config = dict(
    d_model=256,
    norm_place='pre',
    attn_scale=0.0884,
    final_lr_fraction=0.0,
    seq_len=256,
    doc_mask=True,
    steps=5664,
)
Each number is 500 + 40 x the weight over its row's rms, rounded and kept within 0 to 999. Layers, rows and columns count from 0. Numbers have three digits each. The size before them is the row's rms in percent of the matrix's.

# layer 8 MLP down (transposed), 1024x256, rms 0.0571, rows 316-370, columns 0-127
104:516510466470498512503488483452520433461510582439492402446456455579483557487497486495547443544492481557507520540502560459548471515484450466510521462498500553486512481488513466528524530439499544516520468538493556587544454425455431494487458469505520513464490563491550590487518444502448456551492486471528469462525495453507581555597539544492471512503556507449633516509529605479556511492463
103:541516482489462514566496463445493450461512502539442491510521474519458438431468552424475543490447494561517552463489531524508510574586558409485509475506493564519519527512474449490534488453569512452430514532467587488491488582488508545482532545524506380507542520499526447539512542467472515465532552473436586562503530557530587475520481450451555500509554506461461548498481579501421509461488
110:540496491518515483553530497490471477544526502501526460478528448519496470444522450497462534525488534606553537501517455528549447476487526432477486504451533513480536533550528526574558441378466511405446466488491596494533552494533492490545557473472450471419580501490506501488503496467440419431606449498474533477532547525454572587553448457502564426479496511494492497520551491411508486548539
096:480487473516511574542427503516487467522485513543531432494458517465531483491522458554545498425524487512548555563449528407559424448594489470476472512462518524493556499578520459514493457555467462563564478520466518492545481528490513494523506483469495502560577441448465495461566466449504543517506472495519514537547503551539400546487506515465549472502553490466499515506440486558459575552427
111:494514508513546539533570474408495488477544560517527486525497495502515448502480417465552527477388480575507429575508528437477484494559459555478514492534530511480450447499447453501516488503500475472453538553579543464519465423589481553537497571501471478548485483473518438498527448480534442489493475523557450517537512471463535537456435485503442457475480509545513587526558513544435422521433
099:528467543559506455506481512530462578490410431548458543504487480478505492433500423434541486555467474545484455486468510542480500514461533519499484465514446510494462464488475452542478517563503554513493496485528390518523509469554504454535500539585458490492547484455521528510524540457510462549502537482501523516563474520514408529557533482505541473540476532469566533504541528615521472443411
103:511538489490574496437455500567533478518482476469519479481538534498484437516557474488457522451487521471518475483401470481505543512483505461439515481449440491475549459429478494569547495541494447514560574543493473583466441438491510561508603508470600493516479491481494467512557493490536590469555502542461538488547484518481509490482484423531515479541502500525520524521444438515539412472486
093:435543542508483506474506491493477513522478601503506487514448452526544405481456520486511482484469415492522502480526552486576518419498417534462420472443549464538511463446578523560506517516470491473475495433449420528484510529545472483630441479511480521474445480561522532422447411497485500612539553462526487532512459508493528538430473471495556512481501550484453530488539524565504465516425
096:555495476498553524540499464481510520513446543565578492454426456469520502572482473545545458550451535470484486523504512489456447500515492500536501511508492471532522536483480523502514472520517505527440499451491369498462477494515477490451473495503455444461539572558519473549481504428532509484585475575491449433417525480517480488477473411520474467557449488439480476476519497494558466501482
097:452551483538506572459489543519529483492425477446551525534530477458473499561532552481521503516488443492465516500437564546499495422478529505503514426484450538438551490482556471535537474489527497472621505534475506468447497530538506490519547611557391496458438542460528551455486540554581513496548498415552481484564481510481483501510521498457454461526551509479468575463475449473579516514617
098:481502494486550507524458590574519516507460530460507521498497472447543493443509512580505543459452556465389530500468507536563522529493544528574520417525458497546516471521499497503510515495513448470511463618457482485491471520490516504524428521494558463513528535441526466501449464537475479500564470515518588503494409420549524486525558424428519490524451475468535582483483518479481446536553
096:435510475574550456476508527490505528515542463523501486471557517543464519555512570560517540491510463541495485513516471473589535511466459565536467497385461522519479451451509552460472561466516476490501530429504515522484498600494508488499449424496462449476454514513471527511489518514453512470462462508511515443541495540560497456508543463414506510568502462450506534515507543494468475565495
106:525485563564518526504546527494447498581468414536474394483500456467494488501496459511521458544470511562499475455503501490544443497502507553500493465376483425500542511492552467462555472503530529405504550539518614487508502521512396552550492487494475467559494460516475552470482481458566528477434440496536514473475468462519487521421451438553464469505508473495484503484509485550453521461454
111:518527536458573518513572487495502476466538483521454486553527521389485516514464475536425531510516451541597532395424461517512587468478455482505527504500520423501480489421440509458485568502532534493562565519448465498497535452471529417491494554473495491472471499481530555452507469419453498437471521522446458447450518440586576420408503466524514505525518487504544498483562512492473538424464
095:506465503535464573480465563491466528519501522552463494410555544546515512522511501475478508527486549491515514583577478527533448515447530493481587547506498483531492518451496513438550451476485575531512553483502534541458506486453493479510495488525470457430466521542525576501443459492534425491464599482453492543453526533513381441531527450593471463513615529554478524529499507549454504480510
101:524566556557468488540552506592462504567508490438507522541542567480534508508480458515532449561545517531545409504502547462555512449515462514599486548441426462477539542507460457542570504500531613491483493442513490492491460516498518437495474455500531495544578546462492521462434508477417534571493550487475465434522497520523448482458463556475500478474529465485496437562544413547511562424538
105:456442546455531512540590450502592441520531453557532455473540464538536514463449419497466510510453508496563468469479510453467540463530580535506575554519477457529506534504532540539494487462497529490433477487485427469560627486517471454500557468480498509521523455576468533494525443445470475502477507495470525516433435441521473524524540455519531452448452461516464535530537473504467474507482
098:552516486476521472454543587491461492463519521523530535469475526450549554478483553472550511492556473497543473440504448522438533512543482490502563490488511495512473426504527520529442469481612509452513494504564496541548535479533430468446496512485523467511489463495544374492550435523472502521610497460474395498425485489541502484442497581501531526560571519425494525525502527469547498537438
091:522606519502502457475446471458490464495445500551562533441452504510539531508554408487512545470539535536476473523596505504433465505467515510494547509517479431519508496532424427512580494484553546542417555476446589560513492487547516541489552511545534512470499551522554489458555521485485550418475471510422480606447517445558483512503531472500446475445546503484497527540494486444510469427540
098:510536461486448476457498497461495436532494511482536581514554488486516491529523486546415464439486502536514506501436491502534565403524541462512506463500539508569523504493475461523509504527493516490475522518477553512556460473508514552499435439485508515465528488583498505490487516516502488513509524535546511532528502492460564463443516414413482510457518495462461570464505476531501513566544
113:562510521535452558452586514512471482482436529467530489502458524449456418483516461481493543558465555517469550512465441485445511489464517546562478486542535511493581470486543535483482513580532456522517512542558575517514545532564508531406520466467474521487454478572517543461507496526484504474540416545541504499598510543507481439512492480410480502494496475417531532472489476429475528449474
098:526514554503511492470500509428487450443491501490564553536453477419544418523511486471441490429464479438433523524515523514495508506523506455518520528388455488474535489504457548499527473461501459469454464535527556461550514463485472453505523545528485409412452532493569510526491554540521480530575454567516537490455540495478533512537450551502402527563479479570471432462510525475490528491458
091:522573450518455477501497466452533486459429400485543483490465480508441576527443510530462512502589487533526522476502475434464512484472457455484477509547492553524476511410511521587475485566559559514514557517457478497458513500549488545579431541485474461495454508410520553529505467508473489409527500515503567458558486544443466460468426514449513429508525495528520526473496497535471540478567
097:539521431530494490466513474470521501512497494575552528540491490527497490472427475507522530601589533544549545520495536523466475491419470550551556455424578505494468524533479554489462541522453491492510486514506476459459559435470430491413459449521482561544450459527530499515466559418501547479490487423509500525485465447479533516507562420479440467479564470529543504590597510559573449514507
103:507450477484516558583544538456473481547555492512510478567385465463453490508537524484485517498519454438491473495408551499477517571555460446457487490506547519539456402555477503470611477489445482511443522535393488513462590518458482492485583530511527494508518481480549440504517472404467471534463507479538457473518388478552529544528411496520521504520538441603521473485547587488501536545486
101:389443515476491596521470467559480427543514482504516484562489582529532506479514517476497553502492448537536458418525532546512503549513480531408485604558536497462488465542535430519506415493509505497479496464513517499448524499432499531480422530531506465536406557509492521457540483548516532489435529518489548466460438525438478521498468531493489492512484480497521573454488544485564559502562
097:512488508488539502538502425443527454432524484513505488512567512565521478524494488500468545520482517497521492489485513526442463490417530487510546505548494580536498411498430441514489532440505451536504557422487471518480520468498484484526495555531487527462510491517503518530398521584431450523551548500495453474484461542472493579571533486471546564503524506427506481468544561475532508525397
100:505475523504559488505525445432529531535476519472495494511516525509523521568536449468516536552555433491552553507519505551458490560564406472439478569563546476555496420452486470509521531456473529562504503503463452557500458478499463529507512454494495501510516537487452502541484522512446505497483476476443489565461493461449562508467478555506488534508444532513464475497439480594523445495467
096:590477474576472578479499549529499476518519464510487495486531500489519582526527395491463440451477523526609463459480536514502517407546502497530524437474502421555481449558422521450583493481514430428509474473521433422554431469516551453485515513466450574484486473531487540473484490430494440496517488566509502466454512502497520531519482430530575485425523553524511560486487476444498525576433
100:568501510508433530527567504470529547487508522563470537487500588510462546485482543482448527511456509516555464512493474454469559463447385559542481488486574545514468507489525522533515452504504492409454442430454456473490533479488514502527504473524511528493482500524589450529500509448529518480559442512543460512545560475474473535496516504541488466503538557484564534511484499483469549518466
102:494503430503436480579453527465434600595521560477513511507535537526481525498456473486532498544521503457474528554512516532501512397545491462466503504538404450467489475498420505447509460469501499487490536506479547517464443504502503504518456490527497481546547530509531488526507494476530470465453482510461471486448483472535504430532489516478452512623464490435550535454548486446495533514535
097:557537460529497529522522542482518543529461539557531443625464515497525539533479499538480525453462537450416519543474519515557449559551583478516434488422514458425510522447452560558517443567483559493430516528508487581495506527508533559494508524517465446462475425458488497439496477493509536465493515545495436498485515510489482455572466553490473468512533506433490475446530499506526456432487
100:470496480568535552514515503529534530526516485480484511484564539491544429534538506560481574541485489480498504531478494579518460483493497537502528433520550522477421448416503479613500479568478489483484578455541448496539456491442527442462471465499474529488439451499473525480452490558486464521467565518528463496497529450508519502473552430490527494416423484461524518507546476493525501548466
103:484533492505498464537538488544448504576414489470530509530416495486489514478516493480488523551517523509541531490488512536541579487555512522501465484571520503488517533536570473550500443520596464485473492456501516526535528463547545546533522540465515510474465558454526503406449447448529478414492593533492487530490522487510437470560464524476506537483424525514474468516529491471538496441464
101:532482474448484493525465513455516498502473469466514489533516533511410530476486495479590579453470556533472513435462548485478483418585481483552441422482517488505544513532514491502485533493502542495509583516505508490477434517539483485471449460431478488489460505468427448502439538486427509469434521469451440492491488481487440436540509520374464507496536419557509512468517514554508482519500
096:457527613483539558451518557472518513445477556473522419483489559520521530444480494515474474497495472486457506467492549539547549465559464533468503542520523441499534567473468512491529436515552527519527526456531518478478502502463479474503525462477494483509450554524450432561477496421565485469519576463544506504478524446497585489507442544512472461478500496551503538474511454500446501515535
094:521497437495487539476591478564498535394571497532498556483449518596507470505476492478458484500527492467485525511505488524552471582527496499528446488484500542531472494452483435474592510491473434549515464506560494477495487528476521557506521462575481502431579550528430561506459490466506566525471535544523467450489525470516556522467457482504535546464515498486500540523481425469581500470555
097:470406502553484511528491571469460486511416538446548548460478433449491491484473502456516540476517560504480516516504488498483499492516495431520563403530450537549475516503520443480569435450520457479508467486513465478447443505490503463477547532497517476489520460473521563567536488537468506520502489556492526490454415540525582510494529494464465443448483443490468585472483474549488481516494
096:558438461479484499470474490472526402497484527454475511505501523510459482534554555511450504571509473523545517487514476533468592487594461496425467516386454520538498506555526523484474459504504464462522566539452470593480413514452489482513485567542546571423520485495500442503428491515524541472499537551477538488411475491431559468538460508552495420477469558505443541505499528507533513526519
105:487497429521501478521439581492515517535437472500511486525476509567389462495541544539450473463464396462535577556534531500493491424526508547512416510544492502435503498490485504446451472466486515506494441491558494524503471469440511573491499478519505521480343450469506546462527531481501532484504527469550506570518513489534566533432466491506546445518489536424504511451491480503539449563476
096:549531509481437511519498542482597542510532512494558486486484509431519574534530462605471559525528530500482548438494516465522527484480552497497531518492491526446439507480514465484597480564561474543516508488581476491539437484502484565524467556466455479483506510470556476481463489454497501554519510499525480522457557489453528461398503384474509457520476511480495563514527418516476431483501
102:546538485458510472546454514474484495512457477500524502474480538535479521493529530519567548519500560471465559428469398520448502523509496456455433511414469568419488518501457513547477480453466462487520499439455523482507538489547473559559510525515484463557461519493539500529523466450544569553532521499450479491528518494412494516513502549483531554509565530543536516469460437538467480625489
103:517501418509485512448500469485516435498552452470529475539513529424471519444481464541466517507544518581579469482534574508507496478481513522514533526455519445519478529529488499528497528469508505555514481542569470581552483521424470487551504487513532503517546514426517427511490457503489528554522529440495517471540476514478454547534524528541510527577439482493584482483481560490524487458473
104:457520508493568443501504519503511507432542520493514504487540553479511432476403494494539576565481534540506519501410564501505485499458498525456420552498515471489476496514532469582484502508491496483412454482516503476407514446408454513497494539479540520520467533517492464491498538509551474492515542556483503538468550507542425496482518458484487518487524527559524542439438460511518519516546
095:489545499517460555455404481558481517505450553481474528473443506472477436442531464455513462500551488452509545437510402524553511476491493483523503461426522534474580489472469488543478406518451507546512508459530531430473507505485490522439533457433493532471504495463521530556518517430592479583499495553466487543531499532533526532538478523439461460519530558454522433491468539487480543537527
107:452556470605554511494455419473398506481533506518501516491472487507537481482528479436507531506530506511456533491518557430550533536465521518392491580490492466448496447476457505466485503456464567537554470481526464570431459511526478530447452453483515494437479524495492453573473541494489530429512467570512413565461399538568472524513492515532499485448489566511473486442513536484478508504551
102:485564482540487452451504460551512467582436503487506507498520443490534513457531500430505430426464539550470510499402535446563505437474486532527453460530470471511482551473493530437471469473493479468447472498470593476538492523494532538536495521465462518485431494515466503443495524530481486428489528530505508580526475467496570405504479511508539501590457510416541495473557423439441519511510
101:508504511564486541511518543477506482513497531407501526525557487504511521489471597459513487487448516455547478479550487521474504488515527521504453567403558498523502509505584498478496524500516439413465532516559496511495442554456513514504512463539515459538534480501460520464511500517512525443447508507591551452516497480545528474555558546448499489532450488457505472461543443563555567481497
100:453602502444468473474454521519489514460488489482553524488485431523512521530467494470473565478467548531476532529515520514446540445456533501564502492542514440467450484512489519524522445474464476458602424458511507451587576539422581503523539497492559479455486482512503530479471580526495448489566524520466543494467487545485470487502458391487515457489472551424496467492427468506476501471498
099:519509542529508384525532463449529550569491545536481458479477502449514516513503551509538549513538502405470491516534485507513491490464477406452499480483550473480491467446502525537474517461527442507567500439557568478461484492489496540486527529518492444530486473506533429461473486495487567542475503470448559527481432528491432533494544478491481456483463409545559488525516538505480527557487
096:408441488486462530556531577489522497555500488467450486489419523428499448546554522426466447424501518482491540462509512439523463493465523528445507574452484565503504467563489504534588478552446577500522467566491475542483458467476491556491462545492432478480502465567575489543516447450561507490553506494530488400519487515415510486541492562525489584565467445492467486477485431475535528485506
098:524513495467486488504465490474512511403509578509586513505564522465579489529446459481544503494526536571525538460533514466530482538484499556543456545482456469480546526536497516595552516493501453528477508481560529482573487491494511449515525447420520531561547536435461489519514456451493533473590530579512531456532512427507532450529454462525461530540530496574501490547480439491460496483472
117:475544512509552462405502521462473567537444533544462470504472529479470505522483496500496441454519465448524445496596540532503481538460564483455527525516469520541492499481481583522449523462548499531567411555461582530525542456523489522584451494496487503524513461465570504486479528483540482477500533499509479448549495474536564428456501560501416414499532477522520560455573442470554446539494
105:503441443513487464529521488570503541495547449516551567547467586464538476476480488465556480555552501500487470534467441474493497435522511434535511429503518492518503507503524489514412470517535493572544562450478545500514429547477459493507483534514480494453463553504468474568484445501531517479534507526404506544434582504512492536505439507485505492469529498427513534530608497459524477504510
104:481550499474425490487525484494573483488494533447480498511493474554510545499598522502555443564502412503466520514554474502456447505420499504471539501455462605501452472500526518526507455498506557440477480537555415471516503457503495486476354485470377490489526567533562538561472532446481492498533519452555506557469523525428564530516387493463486466487482561572464467450384502543516500444521
# layer 8 MLP up, 1024x256, rms 0.057, rows 317-370, columns 0-127
104:450490569561487540500432565510561483451490536466406517494514537510467490484467572537472469485458490509457492511495514492548504538493513508525424460469468506464483495572531461510522476486445562481552416553530408500611505575453507466505598486431571464516509528521484490482518446466529513455491489510463485397508418487481518481555477451457485472521434573569525511512502506514500452528515
103:519475515530512452548483461533427493463487432588461617483393475471488489489452579425460457548532521500500482528484521549543512522543537499493538487493507506512419529463447506563507466522463424484468570524477456491533457506469548498435528552466464519480496516512505458564567512506527540534494497464590463475477469480533496515539583515488534459484483565519576497493496501494504496448521
097:463504437545486536479541447594526567456449467421525527462514518544501544510502463502529554550523475495378442516479456520499529541459460494571519461551485510463524531459481455569497529519516467494500568507503510506453482485457543532552494541520529483436424563513512536499496477477526457534438492464429496415501529441544495415492530404493479514486451509506523475581620464489452520498539
103:473488520575466514474440493544521506513566490462455444457571551495434586482517555495448462437544550532451493464483520452560518496446501508483540533443610476443535529529566480467549523510520461508521499471470494507572428535471509487442489559478442569494506470480560598437517496535547484470498453474520532468500520461514434507562523476486467474489495505482507455459519532532512528491471
102:546514543469556486508494493575542460533533484494457480510527443508548466471458572480546495489567460430461505440494475560561534470490542539464497516493521443507482466549514444481503433451475500443475504416502527500489532523455481502513504560588509450486526488450502479467588558516453513568446477515545542533520433483566513566492451499557459501525589422551466432488518465446468509472513
100:545503523456488430552481486464503510505527546528483445486484442478498518478377499494550519478433503557491471504496414461479440523529472535551473520545542529551500553604578521440506523430489522532491442524475452551476484490442445471508461519507463446539508495554471548495498438516521499490444505458519468506483492525448507583512462554481474520518462508488521436502527553516520585507458
099:443467450531515558516445464486474525476512483473500546501581573502473481554473497449582509504546533461515624444505484520479493602518569477516485484497485468488468507508485571467432472525581439453575488498546489461495519544500481508502453496466527552532515562463435511509458483516521554493479506500471458479452501532454558495427445418495495526514445518466486485430434475515486473527567
102:499475531473464464535544479448422548417500524434488489501542463435498525554443564460473500570501489483487519514533555486471542472476504484557477425482525543480466478564504449528484412468507496421532521638485502511524482534426466421482487487468555588476449474469445555487492440551513492509491491393616512487543507540467511553487502479426440548494503532467497541546430552451444509476552
102:516505517467502427596506433476506464498463518467530466459524545460539508422511539497514432458512537538492598520497509514506574534545523446507480538546496480548486504551509471475552422478494573511462484566511478486508495466488502500494581467536508528445571440488481447453587522495450505521450512570463543470447524506518564520598469488487511502511525502556462448489468565513454544548492
099:478478456487498538486537416501476473426522538545484534549470532526523462475542455483496526561539527510458556517499526489490520490500516552537441495453526480482461509500418481576493548495521513488499590505519448473477565556477552541441505510440421503545524438501506580446504504539481573491516570498476522559499523597534478492586508483418417486529455497491457421498492549508556547515486
100:542409520404471547509513458507444493532469497455477478550507489502492520483485468467548440442521513492488523548489463515466438480506567503512504427520490560413598455525543486459526443579475530497495510526502470547482478483540472546480515577463460593523566454508515548442524483481551465500494518461526580555471536481464394533514474543480463484458557493485442461478478510506529552485435
103:514445543437446508528514496444483424473499546475496542491535543495502480555454585585487517468462497479539522586519491527513506494487515544579533396519513540468456506489517583492434590537465468499479494512470521494505542548481495514520503543499502477533495431473484481473552493525474522525438488514458522486499514547491549489603489467471512502527506465451483515486490518541505531412451
104:567521529496463490442561490515527549531440452510517545479424513638461520437515503478513568489445554485404421487514491463598533486504517447485476493463482570489499501547536516542537466553489507475467506506517536565525475517476442591495489519530517441443477575515456522514514432568507572571446475437518501516487536478433538536554490510484525483531589455545436454492508476517468458531467
098:516515536519457452460524464569540478500403507513539519536521471489536446470534521589552396515498510523482442432498469461479525461557511534491514506532490468506531553477428467520481519459546438525583540453463560466538422494492555537493541549463506551518482390469482510465561429620545586485505432508477509409531434523521425525506501512471510581563467508553524538469466456462504505520426
104:420479500435527538529507463483522436517512488513481451533445461531493472556507516486473552441438529485480577536487488466476500489451524545466485470541560433503486560476552491456487456500460462456479474550480550555476513428451591568511506449519506538520555497446548505456503494542570485540513485517485559470531489492498546490457499462470491560578482534535511515526496463537477444559446
098:480518502515470500537524523515446569491526514542505595515491504555372514500549549485480507444488513498434575503460451519521466475482454576486434493502461474450542433525456484427524474534583556513559491510536466500508463494447548488483518502478486487472529501457492510534446538596506483557500432575534480478574551580441503503560514505458485505501558502449561464525516520466553537512502
102:471489489489520511455502487460487580499551544480514455442621521495499492471458487523461541507464578475572477499555529513498535453468508513508534515538526556505481413558475517491469520503506487551489473540539462463532534499519495483492411494530434454531460515535445434480530431506525541534503506496513458473498435545567507450566520495492492505400430551468500499496496513541516471558497
095:476519541524473522524489516523512519488483404532466544491512524523506511472497589509508497436464463464510483490469515478504484538472525507561465473509532544472557513448508604416447538538462450519579498524479412494467487520460481518487498400531506527447510485525445436525487553476534479510529473493477557486534478488476503516478454540514589473531477490460514538463514482596493534557417
103:524441548519464532537549564556529546525505438483443480504525568441526477484446513478567504515544518497568478454547459532454481573468494540503526491542546538492493513488545510486460477488506460560521479477557522480492495476465435466530503523518477480549548470419509484513557461557452476433483513483454493484467496463464464552564469533524531573461479490497513438496522521486509535542485
112:518569501503562456536391537463423482468522574461546569441497499567543551501488508486451529491519499470537433432488523530560521532533457526479469546477478469552486520507461565561442520441445548472522444460518447523486494470496483438549441575527504485534464532503539523466462459487495450466468530454484492516404503489470499516475475531492553510489541520501537468493413413526501463472488
100:480515588485503560500499504508507475486470481537569468476474553436462510498488477561530585484552488472566469494494480416515485500529536527518475419568484534533486477445486583506549509498423448496611418530545473545454600505433511488417521475488584481565483545493521526579485463529562462545541511515461435449538574466459500522559519555468484500532529479480456512503505554482461526407556
098:485530433578479498518534571512474500593494507488522434500533554513500483467479482528562461508514503519424469565498533505507510486452572628504510532439480440499473485531484577436459540470466426431540527470528509573499442467459523520501553540486599448546532510568520487494506495495427516506491471462474525532447510521538483457493522500545430477493515504485555543406465555507506506527474
100:460471505464508509526489419485467521536463469516418409450539508488535430480479510548479509449477469496453483491489409491446519527541487541571492497539466497532481440587533444426558496413540410526529475547493498478494446518512509566528461551513479489494587550508457540514485511506503503533486475477507516463471519489414527524485509548547494484495491562464487509398447589501448593511532
098:526492533428510521539514514486549458527532528475494525483466556473600515455510484535465443445523550515475466590485461525509489538466469609465484503509501479488471566451521501477497456533467509482530497498548487572539406509568531495572477547518500460562493554498508532458457511445459481539470481448443533521499502528446482469545487483488482505489508599470544561507495511486493452463468
098:537431465494552517468487506531465518428513463470516415485519400451485526405512587492539481486526530524502464479516554468541530475487483473486443515461532445466487568494561496510521536514519465554499552586533482538522465448481531508542457473495517496486573473509458479509542409492591467391508495445507496520476512532523477549567477551539483542525447492480446530555477530504527551439440
100:420482449461503566502498519511498488560451450456536465518504457401483519491493525421491479429559502513514452522502418491565518557486589499504549488500534471466511564492552495508533435421520566516494522466473441441512584449524540485473515519489503466509494466499521507488513467474533507486522464511535479593445547483501475539569476536412561458555569533543525495550462479567444507489463
101:526452566558415511481600527576431455468488497526475492508505527529566504493526470478437494458468531546432539466448520512557546493475463457551528565458501538474500500493503544541539539561533570465440543563542556539535501490439519490462497523488510561518409474528499470465553537526539521484499504499476492442404510504518494466573491537534553513415520495524466493512467505452518485495509
101:539457453517438517471476510493522528486512532509467472476454564546498490516417498544440528437503473541435492450490519515476519425447457481499468527479498514501499548517498554471486559454502516539521515529477506520507588562437445554422464501442536482524506454479500453568468447459521548514523453492518487463479512532449468549469568526558533534440594405425591461542426502526453446498489
097:481483476532503464481535456487540498536507532523543492567480501421579464489449481469518445467519509523501493509534547435484478512516655480474495565450458470520545469479495502486491581509460466525550498565524509497483521506487487508508482526578461455528479510527515527513520459566519465539416542451486524488447487540513508563549431432484527515563532450542458534601502521528516516553493
099:518508576479554561428530437504512524436518409499463441496507514508539511450568557545529481472502515515529562525464502459537409548467565491540486488504538565534531534540567498541435542475452490524536472532495382568495521477517514519486518483513472537460541538467510520459497499505514546507486519492530457595467526462518500497471473524530527562480490580603521480475512420519501545484493
094:479527505495478467479585510522446437501487557455514509430487468516529427474508505468481442545569494543483545476499493449556494490444478433489571461539497524546515452462512465499504493490508530534532438491582536419461476531527551448489464510503481480531493456530454528483481475532537452490521493521458516506490514483534579495473514510540527614479482504459496437551512430500423503554445
102:504449502531523499589445496577479476533533468472547453508474508446469579544516536599479488488468567499493519492501532466416491530553504503526437515522592504508486468517484541498548587504508512554477528497573622560499454546509472538553523493473456442455461481570553466512519479416546489520496479435509479593446479519572512469549521490501490539507498510508522538489524474490525485459492
102:502502522503452460485553495412541520449554526527538420481597511494512553468503450483523515421437456521492512470524499541465483448442462498519503478510534530482470509502497475455471564476449552553585525511541507457505467534490481524510500498556482465484551494462457546531547563467547482508440351533533487416552499499495550449496546500516460550544622518502545489493555482499421554561494
101:465529507609593562417504507562520475498447557524492505474476520507482491518593564478458496559453463497466448572508416527558515550479581495557502524509501489480504498499535539498442459507480459544506496511509496560521489425475510461471481537490466515541492526466528544488579535466522571501532435550532588500510505501404555538595454531489508492461462537528507481458495500485486490481557
100:524529486455416485504498536523517454491512412509431552535515484477503496499461467448454570524484518534542503578495530464533478535476542543473539509533563515480452503476525470544458563426500522504505479620464433475552445527524475479530555525488534485552486444472484490542553581407418475507527456507560491435466500536543478461533541529463471516483528530472601491421515544484510557531522
099:492523592516527484523429493446561483445474533527461391503512415523506579516557482526536531496496579478548437531512513425465531448511486484579542510472522500503500510522461544550458537528498556500509522417465468498438474563467484430455487491461479518564530475447556473467510523536496495521485480438464564501532541588457468487483525509551441562481531591507578423453586570532481549517567
097:434494506484470519505445436587528510397390499499468524519511479512470451508565461482484551475523481508412429474500471519523493457458534484500472549421539470431504454473504521511384562512535454487524484495464475579564532480507516503475516447437479458498525492470501478389460556526482442559488472461490481490574567489523465475509479542554461445524486548495507396494485511467457426587500
098:476409584413498464497487500486485516478497489507501495463478553465482564459489459520553539525497516466472492564489531536565451462512490472524539420534503495390457541481569507547549456395504455524537448503532579479545518426422519506494492476518504483544569499543523406509540471487475474569546484518488467487446509479535439578521466495504464482544452428489480444528512509443443489464486
101:497467451418505482388493514518625539532411575535538548570452596516549580503507517472515526508479489457444530537560503508489594509450520531456529440522538597506486595475487498506520549564469445496502540484495453520494481508463510463527450482500449541558454552501440530507506517536529525521481473447505550518472462526518529516419527402425503508482535523496505484513507521460560572531523
104:462479497474552532531483460486523490456470527617415474540471461503594504411510545547461447504473509476497460538481509514504489503487544535572487536512540519464588537530517503456478521430482506455473481536432489544508498463535483492502470400527510486506523530496446482477472527518524517464526537514560479444515503582495476446537462498486479491486510526514562540494418501494519522537583
101:420469392473510518539511515504538504479532529504505544513518507469523506526490501439474480416561482549463515581466557509485574517432553548512546533604560510553453458500456394478528494468554511537479551541554496485520503521428508504549448450536530474475479440488511446489546563567518455455479517465528561484475439560521487479458404520439521524511513586506520481515477465511518560498473
105:486478558533536499413498522568527525507437591529500480556486494571532470510447535464524461492477530479493571549499497542464448444565521480501443468455484581447503453448524547538511547514451504453531475501494526536544517521471451460487422430553503557395511457535423481528478502475430497451509561521560514471516483497484445444568484516571479514458616484501508494486435498465502486499545
099:549529533450434550532503522516519517455465480528456476499519469552480528482527491502549459491524484489513449569467506497514558441562438504522500478491490493453560494432564502474465498546547507442561466583571513533547494530504510598563496537511452549518518470571489524553438419525514492548540480484485465462531538554466516554548455531518510460511450557457541512496508508503493540481488
098:491493461470515498528514540527514518525517457496482463516579515526481487509543501603414550486421516472477481514552513504542514498447487590551521501529432480550559556478506488467518545467498643466550467513511504554478458532491493510504473468477522454540505517416429442399465461550476495457489549468506536500446548491460462551549510484546533484528468523486511536427443486504553548480475
107:507484515473471500496567533530588498518455453466499497518590535447461541464477490493466539556586481489552562521533410476539494486507468568566452474473516541508428560490537494567562489574534443539515459483508580463523621496504572591575508554489488535494444419495494517435502533521523489530536509492446522456522538538506508503464501455489417486489500414495511515464478539515521493451510
100:495393494478503518543582467559492517432549491492590496524481527556408495528522503558560575567535450517479491526480500557431514467580533496507520507458505512539496510506491438499517518503441438584457557487516501502567509563463473535448482562537458487511584458463470506499509493461464520524493462454505526447478525479544465541604563462496424550503557484513466533486457519520560482537577
105:490477492403528501476467482523523496523555531524514485494499455540493534461550476508444554433545563450467496460522448549474539398476512503481459488556465490487481476547579479486598399476476479485526543494469555593492520525488558503439517463483529505466521616514509558554507503565501520534535482555417436553566507526485473535490433489546453526534488491447484468488480497484472461486533
094:523488555444466585506525464466520507520414523463432470530541453484469501469437517514490565486499495478484482515477488482568467522544562487574522534499518574449554502413535485475511485552519503491515496512528572513454426483527546493536496485475524457513504494514474437456461510476488486529460488461487449480459530510521487445447445478464494462485517505544466496546500532569517462515519
092:463573488516522586578466516481490491483458465444545502514478543468520551481454502525539551529555468376466605547487442451548575569555488590527511501512542465529517538519464482511484445503570563534498501476524477604540500528436535445547561509477445534443457544452477497499501526493496481519514451506475457467531429498447490416483478536412531535461542501466535500525523458516454459517509
097:597560537504533547433538520515469508499516506440472494524542488503552532499447482469453542642537532507529516518528488537482530516526514498484451492476494494473561496506492506506505521528504462530520508457529470496476473520493496522491456513641479513530520523439398454450428463453466543521474519469471569503519476465568466508501517401487502526487471483543478479493556452474487467446472
098:506453494497491503550503450493460509523476446489457512504479527506467555497536531452507416549560471503526584504523420550521461458498512513537544449474537601465521454521473462492442511555517518504539528491535510535591483523531465658466468548501501517426474521421496526477516576487516452518444557546479397480477490472474478496414513463512447584515441530485538481510552550522459430493512
098:485511538472425547441480462473515499494547521487513509431494485474527408536537498446538466512438475539557491491492515444519465521489557635482443552456443477529440399465536434482546501447503400499511570517488530508522604496493493571466522586578458494476524481542511506464468485473570458462494453478502538515471485567539524479482461491489472443469516509459584448470469504449458570552523
104:526475531495499516569507494497507574550506460476488527467429465500552462566491531440476421520492516485521472535456436484528476526565526473521506558539499455558477522522499577468480514514411491526551543565558585519482547374472522542533458523481504532481476481520423433536503513506487433515502534501474431534652450508495502534512546502463436535491436479510566500516567546440492485472502
106:570535505510536546488521549493493524533454485543538475474584481491414531504487557522417522473470546500515525362477451437489486445458505458529506504527511478510484498517511486462517488512564466582475549470475580534506489582482506507498557500546520456432498495486488489538460480527483470501512507468468556430496519460570424460435530532523454547463521471465547444548556510526525523517479